Weights of a small transformer language model: vocabulary 512.
Each number is 200 + 30 x the weight over its row's rms, rounded and kept within 0 to 999. Layers, rows and columns count from 0. The size before them is the row's rms in percent of the matrix's.

# up: layer 5 MLP up, 512x128, rms 0.07, rows 54-106, columns 64-127
# down: layer 5 MLP down (transposed), 512x128, rms 0.0699, rows 54-105, columns 64-127
up54,091,210,169,182,198,143,210,240,232,203,184,184,177,209,263,213,231,216,175,211,234,226,234,203,207,244,190,184,227,255,128,112,196,238,229,153,253,150,182,181,244,224,204,220,198,204,120,195,221,183,186,221,178,221,232,224,166,207,158,150,233,178,205,202,199
down54,100,158,223,207,204,159,213,147,177,225,216,273,241,231,212,158,187,225,188,191,200,217,132,243,161,166,209,170,187,225,232,219,248,201,211,262,197,178,254,215,252,192,155,195,187,198,204,217,235,195,221,163,183,195,184,150,204,174,186,192,209,194,202,161,244
up55,110,210,175,150,163,199,190,181,147,202,222,202,204,184,158,207,211,173,222,203,219,171,230,204,228,259,198,190,239,225,213,194,205,202,201,232,186,191,193,175,188,189,224,183,191,166,201,193,197,159,192,209,247,209,173,146,171,206,163,176,201,177,221,147,174
down55,099,224,178,259,273,234,173,174,224,193,230,218,179,163,170,287,165,222,180,227,202,210,184,235,163,231,195,198,177,165,254,173,195,137,227,202,217,154,265,212,166,186,166,186,227,211,195,246,143,160,214,244,220,193,219,262,180,189,211,176,240,204,190,184,244
up56,100,228,219,193,264,192,220,217,250,178,205,219,186,196,196,168,157,161,170,184,279,180,193,191,189,211,237,169,182,202,146,228,174,213,165,200,159,170,205,230,232,214,268,229,214,156,171,232,218,178,183,230,196,177,178,211,236,205,204,180,213,245,195,178,168
down56,102,206,199,178,151,213,265,213,251,219,160,197,141,159,208,186,221,188,162,212,190,184,211,159,212,188,225,194,180,207,173,175,206,188,219,242,156,190,220,189,192,216,219,187,247,210,206,141,215,241,224,263,156,168,176,188,206,183,166,242,169,165,196,142,159
up57,092,180,247,165,176,168,258,191,180,195,174,230,202,271,192,238,217,210,204,190,233,174,197,157,179,198,203,153,184,203,199,206,211,222,197,184,210,170,228,209,223,291,225,221,161,175,215,166,135,215,112,213,244,254,200,193,225,209,178,173,147,167,200,244,182
down57,100,190,184,158,188,212,158,213,198,195,235,172,208,198,251,242,196,251,203,235,208,169,175,186,221,180,223,254,175,199,181,116,207,223,216,192,171,269,148,172,187,173,160,194,201,191,248,190,261,115,207,241,242,160,162,187,238,129,180,194,225,185,192,189,183
up58,098,203,208,212,161,164,192,227,140,182,174,224,173,173,191,142,215,159,250,236,204,221,230,258,178,202,172,236,157,194,210,214,205,150,232,208,185,167,173,170,255,249,250,212,186,216,166,175,217,142,241,178,173,179,170,180,153,204,196,215,160,173,197,213,179
down58,095,166,230,208,211,226,236,186,250,207,219,208,253,164,166,232,188,181,182,179,228,182,220,158,215,187,213,173,220,177,203,184,151,252,211,205,168,210,202,228,236,199,190,171,171,213,254,154,181,261,188,142,267,246,192,221,207,228,201,155,235,204,208,170,182
up59,089,221,189,178,220,162,191,187,257,204,220,205,215,240,168,150,229,192,218,195,241,192,188,201,238,254,214,201,224,267,200,215,187,180,226,231,189,191,166,217,204,275,216,197,176,243,161,220,189,211,119,190,218,257,227,183,189,247,211,218,182,201,239,183,178
down59,087,219,192,189,222,231,234,195,167,225,197,197,133,210,198,208,199,219,163,243,192,219,228,157,200,153,238,184,216,159,189,172,179,209,208,166,230,232,173,155,208,172,171,167,263,176,255,173,259,214,298,195,209,158,187,187,177,173,187,185,227,189,190,230,269
up60,102,185,186,180,198,196,216,218,176,234,192,229,199,111,204,180,178,191,170,204,186,190,185,218,234,232,182,157,130,177,233,171,179,199,163,176,221,246,229,236,191,153,194,192,208,220,158,208,212,206,235,152,167,194,195,208,187,210,246,211,183,182,207,192,218
down60,102,246,206,163,182,247,177,201,240,195,203,179,211,170,177,180,183,234,191,209,193,231,195,171,188,162,258,190,217,161,218,169,224,211,185,166,207,170,196,241,158,278,211,190,176,258,261,211,248,227,226,191,181,217,185,160,165,172,174,195,192,199,198,245,221
up61,098,175,238,195,146,203,214,261,238,221,170,157,235,216,202,156,242,152,161,174,190,199,189,202,228,199,187,251,225,214,207,205,194,235,192,216,190,231,235,255,182,188,246,257,200,181,139,231,176,205,174,196,185,194,245,232,206,195,239,252,203,186,190,177,247
down61,103,186,147,202,207,241,210,222,243,188,202,220,159,184,218,246,187,146,147,225,156,198,251,200,196,226,186,187,180,165,179,208,217,195,205,215,237,232,227,201,192,255,218,199,184,225,192,205,190,214,211,165,155,171,198,169,236,252,256,164,195,152,214,205,171
up62,093,232,191,196,209,258,200,164,196,156,190,208,216,224,199,163,202,183,217,169,177,230,170,159,188,219,217,214,154,212,216,179,212,157,194,213,189,208,264,235,144,187,206,160,170,150,141,187,187,178,180,215,215,234,212,223,193,205,160,144,214,230,216,196,141
down62,101,219,185,206,177,225,234,241,169,178,199,129,214,179,171,169,167,164,191,245,174,189,225,212,224,230,192,165,256,189,180,227,236,210,153,192,157,210,176,126,192,172,226,232,244,180,234,207,272,187,149,208,232,227,185,182,242,214,226,225,199,187,245,225,200
up63,107,187,192,250,158,212,148,181,227,212,236,220,119,206,244,239,264,143,177,267,174,186,183,121,213,221,198,169,211,207,184,205,183,231,207,261,211,218,243,188,210,158,170,200,226,201,190,203,231,130,219,188,234,210,186,175,203,198,191,203,203,220,255,215,190
down63,103,229,179,213,178,187,256,166,236,220,146,218,191,207,209,213,201,189,167,169,214,199,244,222,248,227,224,185,218,264,181,208,232,273,177,158,143,249,198,182,174,193,182,190,172,257,252,209,201,239,216,209,143,230,118,227,211,200,201,209,169,216,168,201,185
up64,104,234,241,222,219,197,219,150,216,231,222,224,200,244,192,154,170,202,236,206,203,201,205,201,228,208,208,124,190,251,215,207,182,245,185,223,193,221,149,204,206,207,228,240,194,209,191,243,232,242,164,202,204,236,202,197,226,258,233,182,249,224,158,220,191
down64,096,218,155,214,194,155,178,208,165,210,208,209,172,220,208,189,220,192,189,168,222,192,221,205,256,204,154,263,202,173,179,246,206,142,204,196,222,183,180,184,192,166,155,158,237,207,231,217,139,111,173,236,202,157,256,170,222,163,212,209,185,167,144,196,213
up65,100,202,240,149,253,211,180,193,184,138,182,213,120,219,224,179,240,199,200,223,200,201,213,173,210,195,214,161,176,213,181,205,159,183,167,211,175,195,228,165,249,198,218,217,219,175,225,168,189,144,159,144,167,211,212,200,212,198,173,192,214,172,215,205,186
down65,097,173,172,230,232,231,185,215,240,246,171,182,194,148,225,177,180,210,156,220,185,242,204,175,139,210,155,163,137,217,153,255,224,199,230,193,188,186,236,237,159,209,183,161,211,236,225,181,197,214,204,221,169,216,209,237,187,237,201,210,163,212,243,182,217
up66,100,251,213,228,202,181,248,172,213,206,236,210,194,166,266,198,273,209,210,178,249,269,200,194,280,215,217,240,172,171,172,203,147,155,227,173,206,137,139,176,208,239,239,223,176,215,185,176,208,170,179,182,234,200,173,190,215,201,153,227,180,188,194,258,218
down66,104,172,203,188,190,189,286,201,165,188,243,218,203,217,184,229,210,199,158,241,175,225,219,251,163,197,185,230,192,220,179,166,248,262,188,185,252,215,199,219,243,223,206,211,221,174,236,166,197,190,150,222,214,237,241,204,199,169,202,175,181,171,217,203,193
up67,093,228,231,172,204,236,172,173,203,156,163,212,225,219,181,242,230,245,184,172,168,212,184,192,167,203,164,205,218,224,175,244,217,213,199,189,221,202,185,217,190,207,168,185,232,196,237,152,121,152,166,208,169,240,220,156,239,182,205,222,151,211,219,145,171
down67,093,152,176,249,235,241,225,146,196,198,206,204,233,213,201,209,198,199,220,214,210,237,154,182,185,192,209,167,184,143,240,177,139,152,207,209,198,204,240,236,233,219,272,192,211,210,193,216,269,259,196,226,257,228,205,162,144,163,123,183,213,183,183,240,196
up68,111,190,208,189,223,196,172,186,181,197,215,203,187,199,143,210,228,178,175,132,229,229,213,270,202,234,223,186,187,245,255,165,222,213,195,237,202,168,181,190,202,218,193,200,172,154,155,153,224,228,191,227,196,254,192,235,227,215,194,162,190,186,198,224,189
down68,109,235,173,227,174,164,241,178,237,149,235,172,204,134,237,171,140,185,213,200,153,215,258,220,237,189,200,219,174,202,187,192,186,194,185,194,219,217,182,230,194,188,172,182,205,217,292,150,245,173,151,177,240,197,186,187,237,179,225,174,208,198,163,200,226
up69,104,230,216,201,232,237,195,226,229,242,254,191,205,245,205,218,175,244,181,135,141,231,179,208,234,184,205,204,204,207,216,241,172,217,179,177,177,211,179,215,156,198,221,206,166,184,138,180,254,212,236,212,182,241,158,184,223,199,185,159,223,202,172,196,159
down69,101,170,205,203,227,166,235,247,208,243,194,223,222,210,249,189,219,189,198,207,161,141,267,208,220,223,168,267,186,205,163,168,194,140,217,206,157,192,173,220,185,232,197,188,176,180,201,231,170,239,178,200,231,200,196,219,160,160,195,196,241,233,199,117,237
up70,095,195,192,227,167,230,213,210,258,206,194,221,222,190,165,132,161,226,211,211,161,177,216,174,194,224,203,133,135,216,191,164,256,154,183,178,229,202,193,128,135,175,160,153,145,158,208,203,221,209,209,204,201,181,206,199,172,172,179,234,219,219,230,129,202
down70,096,179,174,188,196,162,238,213,205,201,231,188,231,237,225,137,188,243,185,166,223,208,214,168,155,245,142,187,220,119,178,211,220,220,179,187,180,181,198,210,263,254,192,227,204,177,170,161,172,231,178,179,163,191,190,192,209,251,280,215,241,137,204,203,192
up71,098,177,198,181,228,236,241,241,191,228,220,208,206,189,205,227,196,193,179,235,239,222,222,198,200,204,234,154,154,225,205,187,232,254,210,151,250,168,184,173,228,203,167,221,223,223,182,176,224,185,230,181,162,204,232,199,170,229,203,181,206,167,253,248,183
down71,102,244,230,185,229,166,203,188,186,171,210,237,198,211,215,260,248,183,194,223,198,229,219,197,169,240,204,259,209,229,209,189,183,235,165,177,127,212,158,186,149,215,180,166,196,186,200,163,171,238,230,213,231,200,187,182,178,192,221,206,253,175,188,182,157
up72,098,219,257,179,183,168,182,233,189,160,169,214,158,169,235,198,209,186,212,164,143,262,201,179,165,253,201,210,240,210,160,194,206,218,209,169,148,200,221,223,208,208,190,175,145,215,223,166,227,181,204,207,187,168,185,253,190,144,203,204,184,219,212,191,218
down72,100,213,213,189,225,180,196,191,244,226,164,165,215,153,190,171,194,244,215,227,272,242,187,196,216,211,214,209,198,193,189,147,168,248,240,179,232,224,188,150,160,194,193,212,170,209,197,199,216,189,141,212,218,203,223,160,153,221,131,205,167,221,237,164,211
up73,090,193,162,198,238,249,205,170,195,196,210,203,233,158,264,256,202,178,177,170,201,196,156,242,268,204,176,203,199,175,181,152,218,190,194,161,160,204,154,277,221,221,184,213,231,217,141,173,215,191,235,250,243,194,208,243,254,178,169,212,177,204,148,221,209
down73,093,196,190,173,167,158,216,219,256,206,195,242,193,256,206,220,200,230,206,221,251,170,238,189,170,197,217,178,227,214,184,196,181,176,179,211,192,182,250,166,149,146,200,195,109,203,176,219,182,183,230,198,155,218,207,166,169,204,214,197,196,160,218,180,212
up74,103,252,214,184,164,203,170,225,194,172,190,159,190,197,201,208,232,252,238,203,225,193,184,233,255,185,201,193,159,210,163,204,209,185,180,216,194,200,144,166,169,237,179,230,180,202,200,248,196,131,177,161,190,211,239,231,226,246,235,185,213,263,186,227,248
down74,095,188,241,203,198,225,177,257,231,199,220,211,177,224,205,162,187,127,172,197,222,206,203,193,206,167,202,222,200,229,192,205,228,206,226,170,196,178,237,195,217,229,253,247,218,237,243,184,261,234,246,229,225,193,209,182,135,221,198,164,216,166,214,217,181
up75,092,256,152,118,198,213,252,207,218,185,221,180,200,222,174,232,96,163,198,225,170,202,146,195,186,187,161,208,176,202,193,212,164,161,171,185,160,176,231,167,176,181,201,183,198,218,221,169,200,250,167,215,223,239,201,216,153,171,219,179,185,181,244,225,177
down75,097,194,187,199,240,154,193,169,146,286,181,244,205,226,222,211,211,225,231,166,242,218,169,184,198,266,231,152,215,184,189,191,272,150,208,137,188,192,153,156,201,212,216,210,197,193,188,201,204,224,228,158,227,219,198,220,190,153,258,197,202,184,203,158,222
up76,093,147,238,177,169,208,202,228,179,201,184,213,247,203,285,227,176,213,170,172,236,152,211,150,213,177,194,174,176,206,131,178,180,167,171,211,155,230,223,253,249,235,227,201,195,219,185,247,192,176,217,186,223,217,197,215,118,182,215,206,217,206,241,271,196
down76,093,180,173,198,159,188,231,206,208,211,201,194,209,257,157,156,241,247,173,180,206,263,166,190,199,169,223,207,179,248,198,223,219,254,145,194,220,219,218,247,239,213,180,175,265,226,252,125,179,200,217,224,227,251,209,212,178,174,233,183,217,207,234,242,191
up77,101,235,177,209,190,219,200,165,172,210,239,208,174,224,202,195,139,236,164,164,194,226,217,185,167,271,174,180,179,181,185,247,205,181,210,167,210,179,181,196,243,230,214,134,185,186,197,168,238,214,170,195,220,198,189,192,223,183,159,171,237,256,192,201,229
down77,106,173,157,168,259,200,224,181,176,179,192,201,233,224,232,199,240,164,180,239,281,225,201,208,203,195,196,236,215,173,189,155,194,222,207,220,178,200,245,240,230,201,145,182,150,193,188,136,183,215,193,219,235,174,215,208,208,193,221,189,215,173,185,215,187
up78,102,181,206,218,181,236,161,141,220,198,177,201,220,198,174,247,169,203,221,167,199,191,209,123,179,205,174,185,151,154,150,192,195,198,195,151,234,189,234,202,192,159,196,228,145,196,212,247,195,190,241,193,190,136,228,280,158,225,190,239,214,190,186,203,166
down78,102,165,171,236,117,180,222,235,208,225,189,229,224,213,225,260,159,172,193,188,196,149,159,236,170,220,192,192,221,162,184,257,250,220,184,178,252,229,219,157,223,270,202,205,212,209,193,158,206,137,169,203,173,230,211,260,250,211,193,206,230,209,191,241,206
up79,091,199,193,234,155,169,205,232,221,220,208,202,224,197,244,188,213,232,208,199,224,128,171,218,200,213,186,150,180,195,153,145,216,230,188,229,247,199,194,192,193,196,209,212,213,225,236,213,150,182,179,196,122,236,211,201,197,191,243,221,185,135,183,174,199
down79,099,255,235,189,162,194,202,161,223,186,176,191,206,180,231,166,265,213,202,271,187,202,198,223,196,193,258,208,183,195,214,168,238,201,227,238,197,165,162,237,175,166,186,169,189,202,226,224,186,165,189,210,252,222,178,151,241,221,212,244,174,222,194,215,134
up80,089,194,200,240,195,213,227,182,170,179,194,201,213,225,238,193,151,209,252,213,210,200,217,189,174,224,218,249,206,171,204,174,199,220,188,209,237,145,159,228,242,215,221,193,249,245,152,193,229,185,196,192,183,173,221,196,202,226,157,228,221,176,169,196,172
down80,099,166,236,207,210,208,182,205,210,161,178,186,208,167,196,231,217,139,226,161,169,253,194,231,225,208,248,176,233,178,186,231,226,185,233,142,195,190,257,123,204,168,187,254,207,187,224,166,200,248,222,172,216,208,229,222,217,197,232,151,177,211,238,241,211
up81,105,229,246,250,208,239,212,197,242,222,201,208,174,197,293,179,175,211,146,162,187,205,247,227,207,221,132,203,219,225,279,168,197,202,164,252,199,198,175,202,252,219,226,168,219,249,208,165,251,183,194,188,198,205,183,232,204,176,165,148,168,223,210,127,173
down81,108,203,207,215,193,182,206,182,179,222,187,189,212,150,202,165,182,150,219,245,193,200,205,169,271,180,206,231,220,167,159,252,226,131,218,225,199,142,149,180,239,144,175,234,209,207,214,207,200,157,203,265,238,154,188,225,188,207,211,176,229,260,213,234,212
up82,099,152,205,164,184,170,167,181,175,199,143,203,155,260,172,203,186,204,211,189,170,159,148,220,204,180,209,233,192,241,158,198,144,198,208,182,166,170,192,197,226,185,266,154,213,262,244,153,195,193,231,162,226,169,137,192,224,219,230,177,224,217,201,188,238
down82,098,243,196,160,197,201,169,222,231,222,174,222,193,165,179,248,173,194,273,166,262,184,206,161,171,200,197,178,188,203,144,185,226,215,243,182,244,179,174,156,214,244,216,222,198,194,173,224,162,251,178,171,205,185,211,185,210,237,162,229,200,149,252,196,208
up83,090,228,142,169,206,230,245,193,202,182,153,229,172,149,218,149,223,155,223,215,224,225,198,213,218,117,154,226,181,216,227,218,181,165,217,147,189,191,163,239,175,219,150,208,231,183,186,204,212,194,238,194,215,150,234,226,201,182,257,155,194,185,173,189,232
down83,091,209,194,249,236,144,195,176,173,244,235,174,213,201,219,251,198,181,193,174,181,168,194,199,217,215,224,170,219,161,169,210,224,171,194,266,169,175,195,255,243,188,247,239,180,237,211,187,236,187,180,192,244,197,207,217,175,200,184,176,134,222,282,157,183
up84,096,177,196,107,193,221,227,199,230,150,201,231,211,162,195,235,214,192,203,158,221,132,209,149,184,156,167,223,261,177,198,243,173,150,216,194,221,176,182,226,173,179,192,194,209,217,262,148,188,169,154,231,194,239,199,233,186,150,185,172,192,158,232,171,218
down84,095,244,172,249,214,214,196,120,222,208,227,221,241,249,187,269,216,172,178,209,207,176,187,189,194,200,192,250,248,185,214,198,225,201,176,260,195,212,200,230,181,220,157,177,218,228,142,257,220,208,238,221,211,219,212,137,224,182,203,249,240,115,192,164,267
up85,100,171,215,209,153,183,188,220,175,209,205,181,167,270,212,163,213,162,146,172,223,211,166,186,193,184,206,175,162,180,186,157,150,233,245,285,172,187,195,233,176,190,195,194,199,214,165,157,198,180,157,181,217,210,160,160,167,180,176,219,218,215,131,225,211
down85,099,142,202,225,251,218,164,228,210,195,173,206,253,147,198,213,199,247,232,102,189,183,195,218,189,242,154,226,156,193,202,181,182,197,210,146,175,190,224,155,201,213,250,277,198,230,194,156,179,190,171,175,202,244,185,184,211,206,271,226,230,192,160,161,248
up86,107,216,193,167,171,249,200,171,162,163,177,193,131,225,223,185,218,165,226,225,198,198,181,206,155,183,234,252,228,220,210,180,223,245,169,221,171,229,223,188,222,190,189,174,148,206,205,157,156,185,184,227,201,156,224,202,189,222,204,214,225,214,239,172,222
down86,096,222,230,259,236,226,193,259,229,247,186,251,193,190,169,205,255,181,197,191,178,229,165,187,189,209,132,144,150,181,185,199,195,164,203,213,204,177,207,179,208,181,238,194,160,207,167,174,171,207,207,222,236,202,220,242,166,191,195,214,135,238,199,194,189
up87,093,252,185,147,233,177,192,203,230,207,152,206,207,213,177,177,173,183,257,172,201,242,203,184,157,220,214,186,185,214,221,192,123,231,251,206,202,181,172,219,171,165,246,144,233,265,196,217,173,202,221,195,188,232,169,164,145,160,181,158,204,234,185,156,144
down87,097,222,181,198,211,193,214,213,175,257,165,187,260,182,237,228,205,207,155,173,181,185,188,171,185,162,252,150,173,194,184,193,181,219,212,201,225,206,242,152,221,186,183,211,221,209,236,118,177,208,226,194,187,185,239,156,177,134,219,177,243,260,161,199,164
up88,102,182,210,160,214,220,183,139,168,207,189,253,164,168,172,218,177,196,193,227,229,222,186,198,238,172,223,195,226,190,203,190,171,199,178,136,181,184,195,209,194,228,213,166,176,216,142,183,226,164,190,228,227,214,236,150,176,214,220,144,182,254,168,196,189
down88,098,221,200,186,181,184,173,204,228,155,192,187,173,215,195,255,200,149,192,184,253,189,166,209,128,188,224,253,231,235,115,194,238,184,210,208,182,178,199,181,188,193,232,163,227,154,188,207,237,167,168,219,159,199,148,235,153,218,168,194,264,239,194,156,188
up89,106,221,245,178,210,233,213,173,145,265,171,188,202,150,165,203,209,167,162,265,188,213,176,210,200,225,241,230,158,231,187,209,227,185,213,246,230,192,257,189,234,173,154,129,226,246,179,166,216,230,236,151,192,181,166,168,233,173,216,179,221,228,211,209,165
down89,103,208,161,196,153,212,228,178,183,133,247,214,205,201,183,183,159,174,185,187,203,171,166,224,215,197,188,216,188,179,230,241,155,213,248,189,187,196,181,196,178,182,228,206,212,215,174,180,174,197,212,198,202,158,238,204,230,208,213,180,204,224,250,223,106
up90,102,195,187,205,176,217,191,228,218,187,164,197,237,213,210,180,237,218,218,210,161,238,221,218,196,206,207,220,169,193,208,201,128,157,193,212,200,192,153,202,192,146,218,207,179,222,220,224,146,207,166,174,157,190,155,162,195,265,212,153,208,172,188,162,267
down90,098,178,166,156,194,211,204,197,203,162,202,243,182,232,173,195,167,214,221,161,190,162,222,237,254,253,225,155,190,210,160,158,212,240,168,165,209,165,236,229,189,197,245,239,207,197,202,198,255,171,211,198,200,197,205,285,178,194,230,235,221,198,222,243,163
up91,099,207,155,181,172,209,206,264,157,229,192,215,174,187,172,170,169,230,193,167,231,195,206,190,215,208,199,207,141,198,201,232,193,153,196,136,181,164,182,234,194,162,268,152,226,226,171,241,260,179,186,174,251,171,212,171,180,126,211,260,180,224,190,205,185
down91,095,208,207,207,199,218,152,215,245,217,199,177,196,149,229,187,239,214,232,217,197,195,226,170,159,226,247,183,140,198,218,118,214,238,177,194,189,209,194,214,180,213,218,205,176,159,230,191,170,141,181,179,200,259,212,194,169,188,185,157,213,197,191,132,209
up92,101,199,218,214,242,149,173,186,218,207,220,176,158,228,179,199,202,171,221,255,234,199,178,188,185,205,163,203,210,202,216,202,117,169,238,227,207,164,199,186,154,144,223,182,180,210,261,187,217,146,226,206,265,221,166,221,198,191,192,170,161,199,182,244,227
down92,096,125,159,198,182,218,232,192,234,247,205,192,231,156,203,257,195,164,178,181,230,216,136,213,213,192,239,216,190,164,175,193,238,183,207,232,241,204,184,250,223,203,188,225,184,149,169,195,238,188,182,185,174,160,254,239,205,240,170,165,217,198,216,204,218
up93,100,208,160,195,177,211,207,212,215,194,158,199,220,143,227,130,202,179,235,192,272,157,142,194,198,168,174,240,219,254,206,178,173,201,259,223,169,166,258,177,199,179,196,206,226,169,221,189,190,186,190,162,225,207,208,200,175,194,242,246,217,223,190,175,189
down93,101,182,273,248,205,154,195,200,203,192,221,187,180,219,182,226,182,201,213,192,203,242,192,212,185,252,206,166,187,188,182,164,215,186,150,175,141,234,192,204,171,258,221,203,177,240,144,205,185,192,229,258,154,188,179,238,160,210,192,201,203,152,206,161,236
up94,106,192,169,234,247,238,216,216,217,192,238,241,243,146,166,150,208,237,173,232,171,224,198,154,190,234,225,184,161,202,178,231,157,154,236,204,160,187,171,212,156,218,191,200,231,208,207,167,198,209,208,165,217,222,189,229,157,208,211,234,259,218,204,228,203
down94,109,212,215,263,198,177,198,185,161,135,211,175,180,193,208,231,201,178,206,224,257,225,213,223,252,195,252,208,202,134,194,190,206,208,209,197,257,158,201,217,184,181,156,265,205,194,197,267,125,155,228,182,166,183,227,199,244,206,192,216,178,235,186,145,177
up95,103,229,178,174,183,234,212,234,195,224,251,210,158,207,141,188,174,184,151,209,231,186,195,231,205,174,144,199,223,233,235,219,189,293,159,189,180,207,151,214,177,224,160,195,206,196,240,155,244,209,209,210,251,216,276,206,241,173,228,184,219,192,221,174,205
down95,095,201,124,198,192,227,252,199,249,178,208,168,254,248,200,179,244,201,212,195,214,189,236,226,217,180,181,200,220,223,198,191,223,210,171,178,224,143,181,204,247,201,225,215,182,179,193,214,213,236,203,179,224,203,159,242,216,302,168,202,134,227,179,199,216
up96,102,196,220,197,193,169,248,249,264,260,220,198,256,202,217,187,212,171,201,229,196,214,218,158,180,178,238,186,164,225,191,212,233,214,212,180,188,164,204,207,233,203,194,200,183,208,201,187,243,241,207,250,191,241,224,186,210,188,218,217,216,176,186,151,178
down96,111,176,152,198,216,212,153,206,201,204,197,212,180,244,167,255,214,227,139,226,222,205,186,232,170,181,204,169,205,208,223,196,159,222,200,193,231,254,219,254,207,199,212,161,180,204,189,245,217,233,259,152,199,162,206,241,188,163,212,169,170,159,186,230,160
up97,089,215,180,178,230,197,166,247,245,200,142,185,158,203,210,207,185,241,172,178,226,184,242,196,193,186,260,266,203,201,178,141,213,135,215,207,199,210,224,215,194,238,207,218,242,204,278,195,220,175,204,200,203,157,215,122,193,165,173,185,159,167,196,173,120
down97,087,171,237,209,205,233,222,189,143,161,204,223,213,228,213,168,195,195,252,214,186,217,101,212,227,206,156,153,167,218,245,208,128,225,171,222,231,222,222,204,184,189,251,226,195,222,173,202,209,221,209,182,230,262,188,262,190,216,207,254,256,182,186,189,309
up98,105,167,195,151,239,314,200,223,182,203,218,229,160,187,206,167,214,245,227,238,233,182,191,232,209,229,165,227,175,254,146,209,227,150,215,255,204,220,200,153,202,232,203,194,151,196,213,185,155,206,178,163,221,219,242,207,174,271,214,234,122,169,203,181,203
down98,100,195,200,194,204,142,158,207,197,203,204,194,176,206,213,124,214,200,181,267,188,181,116,267,190,170,201,166,144,212,220,216,196,216,200,182,207,186,179,203,256,164,219,197,179,197,199,219,228,207,186,240,186,269,177,201,227,206,177,189,172,226,213,263,178
up99,103,215,207,214,201,236,191,156,191,224,195,204,224,215,173,247,192,194,157,133,208,162,189,199,236,146,202,189,236,203,271,189,200,194,194,163,172,210,172,187,182,200,158,193,191,189,203,205,193,212,194,230,203,168,172,238,154,216,219,190,247,204,246,226,154
down99,097,203,215,187,197,173,188,186,203,145,237,222,208,229,197,187,165,262,181,226,160,231,140,194,239,233,149,145,159,129,193,206,221,247,194,216,222,158,198,217,225,171,205,231,193,167,203,216,204,238,167,146,178,160,209,198,155,257,245,210,162,194,165,189,215
up100,087,223,235,198,162,181,190,166,215,167,242,170,221,216,192,160,248,164,197,194,199,188,192,198,215,244,220,216,184,167,173,158,218,162,181,208,218,149,161,160,161,208,184,236,215,194,202,159,188,223,216,266,188,216,235,238,147,209,187,243,208,195,212,236,247
down100,092,214,184,219,219,203,221,235,196,270,208,255,144,255,274,215,200,202,188,212,196,178,156,124,158,205,171,185,154,238,238,163,185,204,222,201,154,254,191,237,259,207,195,139,206,217,220,201,239,204,163,150,176,180,204,177,232,181,203,158,241,172,183,192,187
up101,106,188,179,176,173,240,237,196,205,223,214,219,232,179,209,205,219,194,251,214,214,201,282,205,228,245,202,223,229,218,243,265,185,154,174,162,210,177,191,216,184,236,194,232,216,218,206,190,173,156,238,192,214,251,197,265,218,227,219,241,159,238,195,170,236
down101,100,240,190,142,224,166,229,238,198,235,198,203,214,209,207,165,256,222,205,176,212,190,242,220,165,227,213,190,97,149,197,137,172,221,221,155,248,197,207,238,252,240,171,139,175,171,227,210,171,193,201,209,229,229,238,185,185,115,225,202,260,196,203,210,193
up102,101,225,242,193,175,225,208,194,180,262,175,214,177,194,154,247,199,201,186,193,191,194,181,235,174,199,211,217,191,270,213,169,246,143,183,205,178,181,191,182,265,190,169,226,210,189,206,191,213,196,229,215,173,257,231,190,165,186,229,256,165,242,182,211,232
down102,099,214,227,237,244,168,199,199,228,197,160,151,185,183,180,172,248,189,210,161,247,200,221,219,174,220,201,168,158,190,195,214,111,233,194,175,212,210,230,239,118,257,178,179,231,234,218,212,178,218,180,151,220,174,176,226,233,187,164,196,244,190,205,199,203
up103,092,203,288,251,220,147,211,227,195,244,163,176,169,192,164,175,228,253,171,195,266,202,177,229,246,205,236,164,202,231,211,227,202,201,219,202,243,196,202,195,169,206,209,212,178,232,197,191,205,219,211,197,177,252,183,225,181,185,193,184,223,158,194,229,161
down103,097,204,155,157,165,214,193,207,213,140,237,283,226,201,228,165,233,138,199,234,223,200,195,169,180,193,177,250,214,165,241,184,250,207,159,181,171,202,230,194,226,191,191,207,193,191,216,158,178,130,186,232,236,176,222,212,209,255,224,223,138,220,221,256,248
up104,089,187,184,230,182,223,218,110,268,246,214,177,205,151,217,160,144,173,224,199,222,191,148,204,196,238,247,225,194,191,230,168,222,174,252,197,171,188,182,192,229,202,219,176,216,204,233,163,174,224,200,177,183,142,184,217,241,250,222,204,244,174,191,176,232
down104,092,183,222,204,217,182,210,199,223,171,235,216,208,231,170,174,301,198,194,207,160,251,192,234,201,185,172,193,192,142,139,230,176,166,170,238,261,263,203,194,173,212,178,218,210,189,200,235,225,214,215,264,197,251,254,210,190,177,188,201,177,222,228,231,189
up105,087,207,209,208,196,237,251,126,201,216,204,182,188,238,223,186,219,187,225,215,198,199,211,206,227,149,251,275,174,133,182,159,222,189,219,157,199,195,191,227,210,186,206,190,249,202,195,177,195,228,268,169,209,170,217,178,220,200,131,193,194,238,227,172,151
down105,089,220,206,236,202,213,243,217,227,249,218,246,227,192,152,223,181,204,194,200,245,182,230,164,151,193,163,130,156,245,154,229,232,200,136,258,168,223,184,192,190,214,183,152,213,191,202,206,181,175,193,219,164,207,183,231,205,211,249,207,192,147,185,249,271
up106,104,199,198,186,223,200,235,218,214,135,176,200,202,197,226,150,189,264,221,250,212,165,246,202,221,198,171,219,170,274,162,211,174,218,217,142,219,197,207,278,174,172,199,99,209,224,279,240,225,188,164,210,206,205,168,188,181,198,219,203,230,191,187,182,197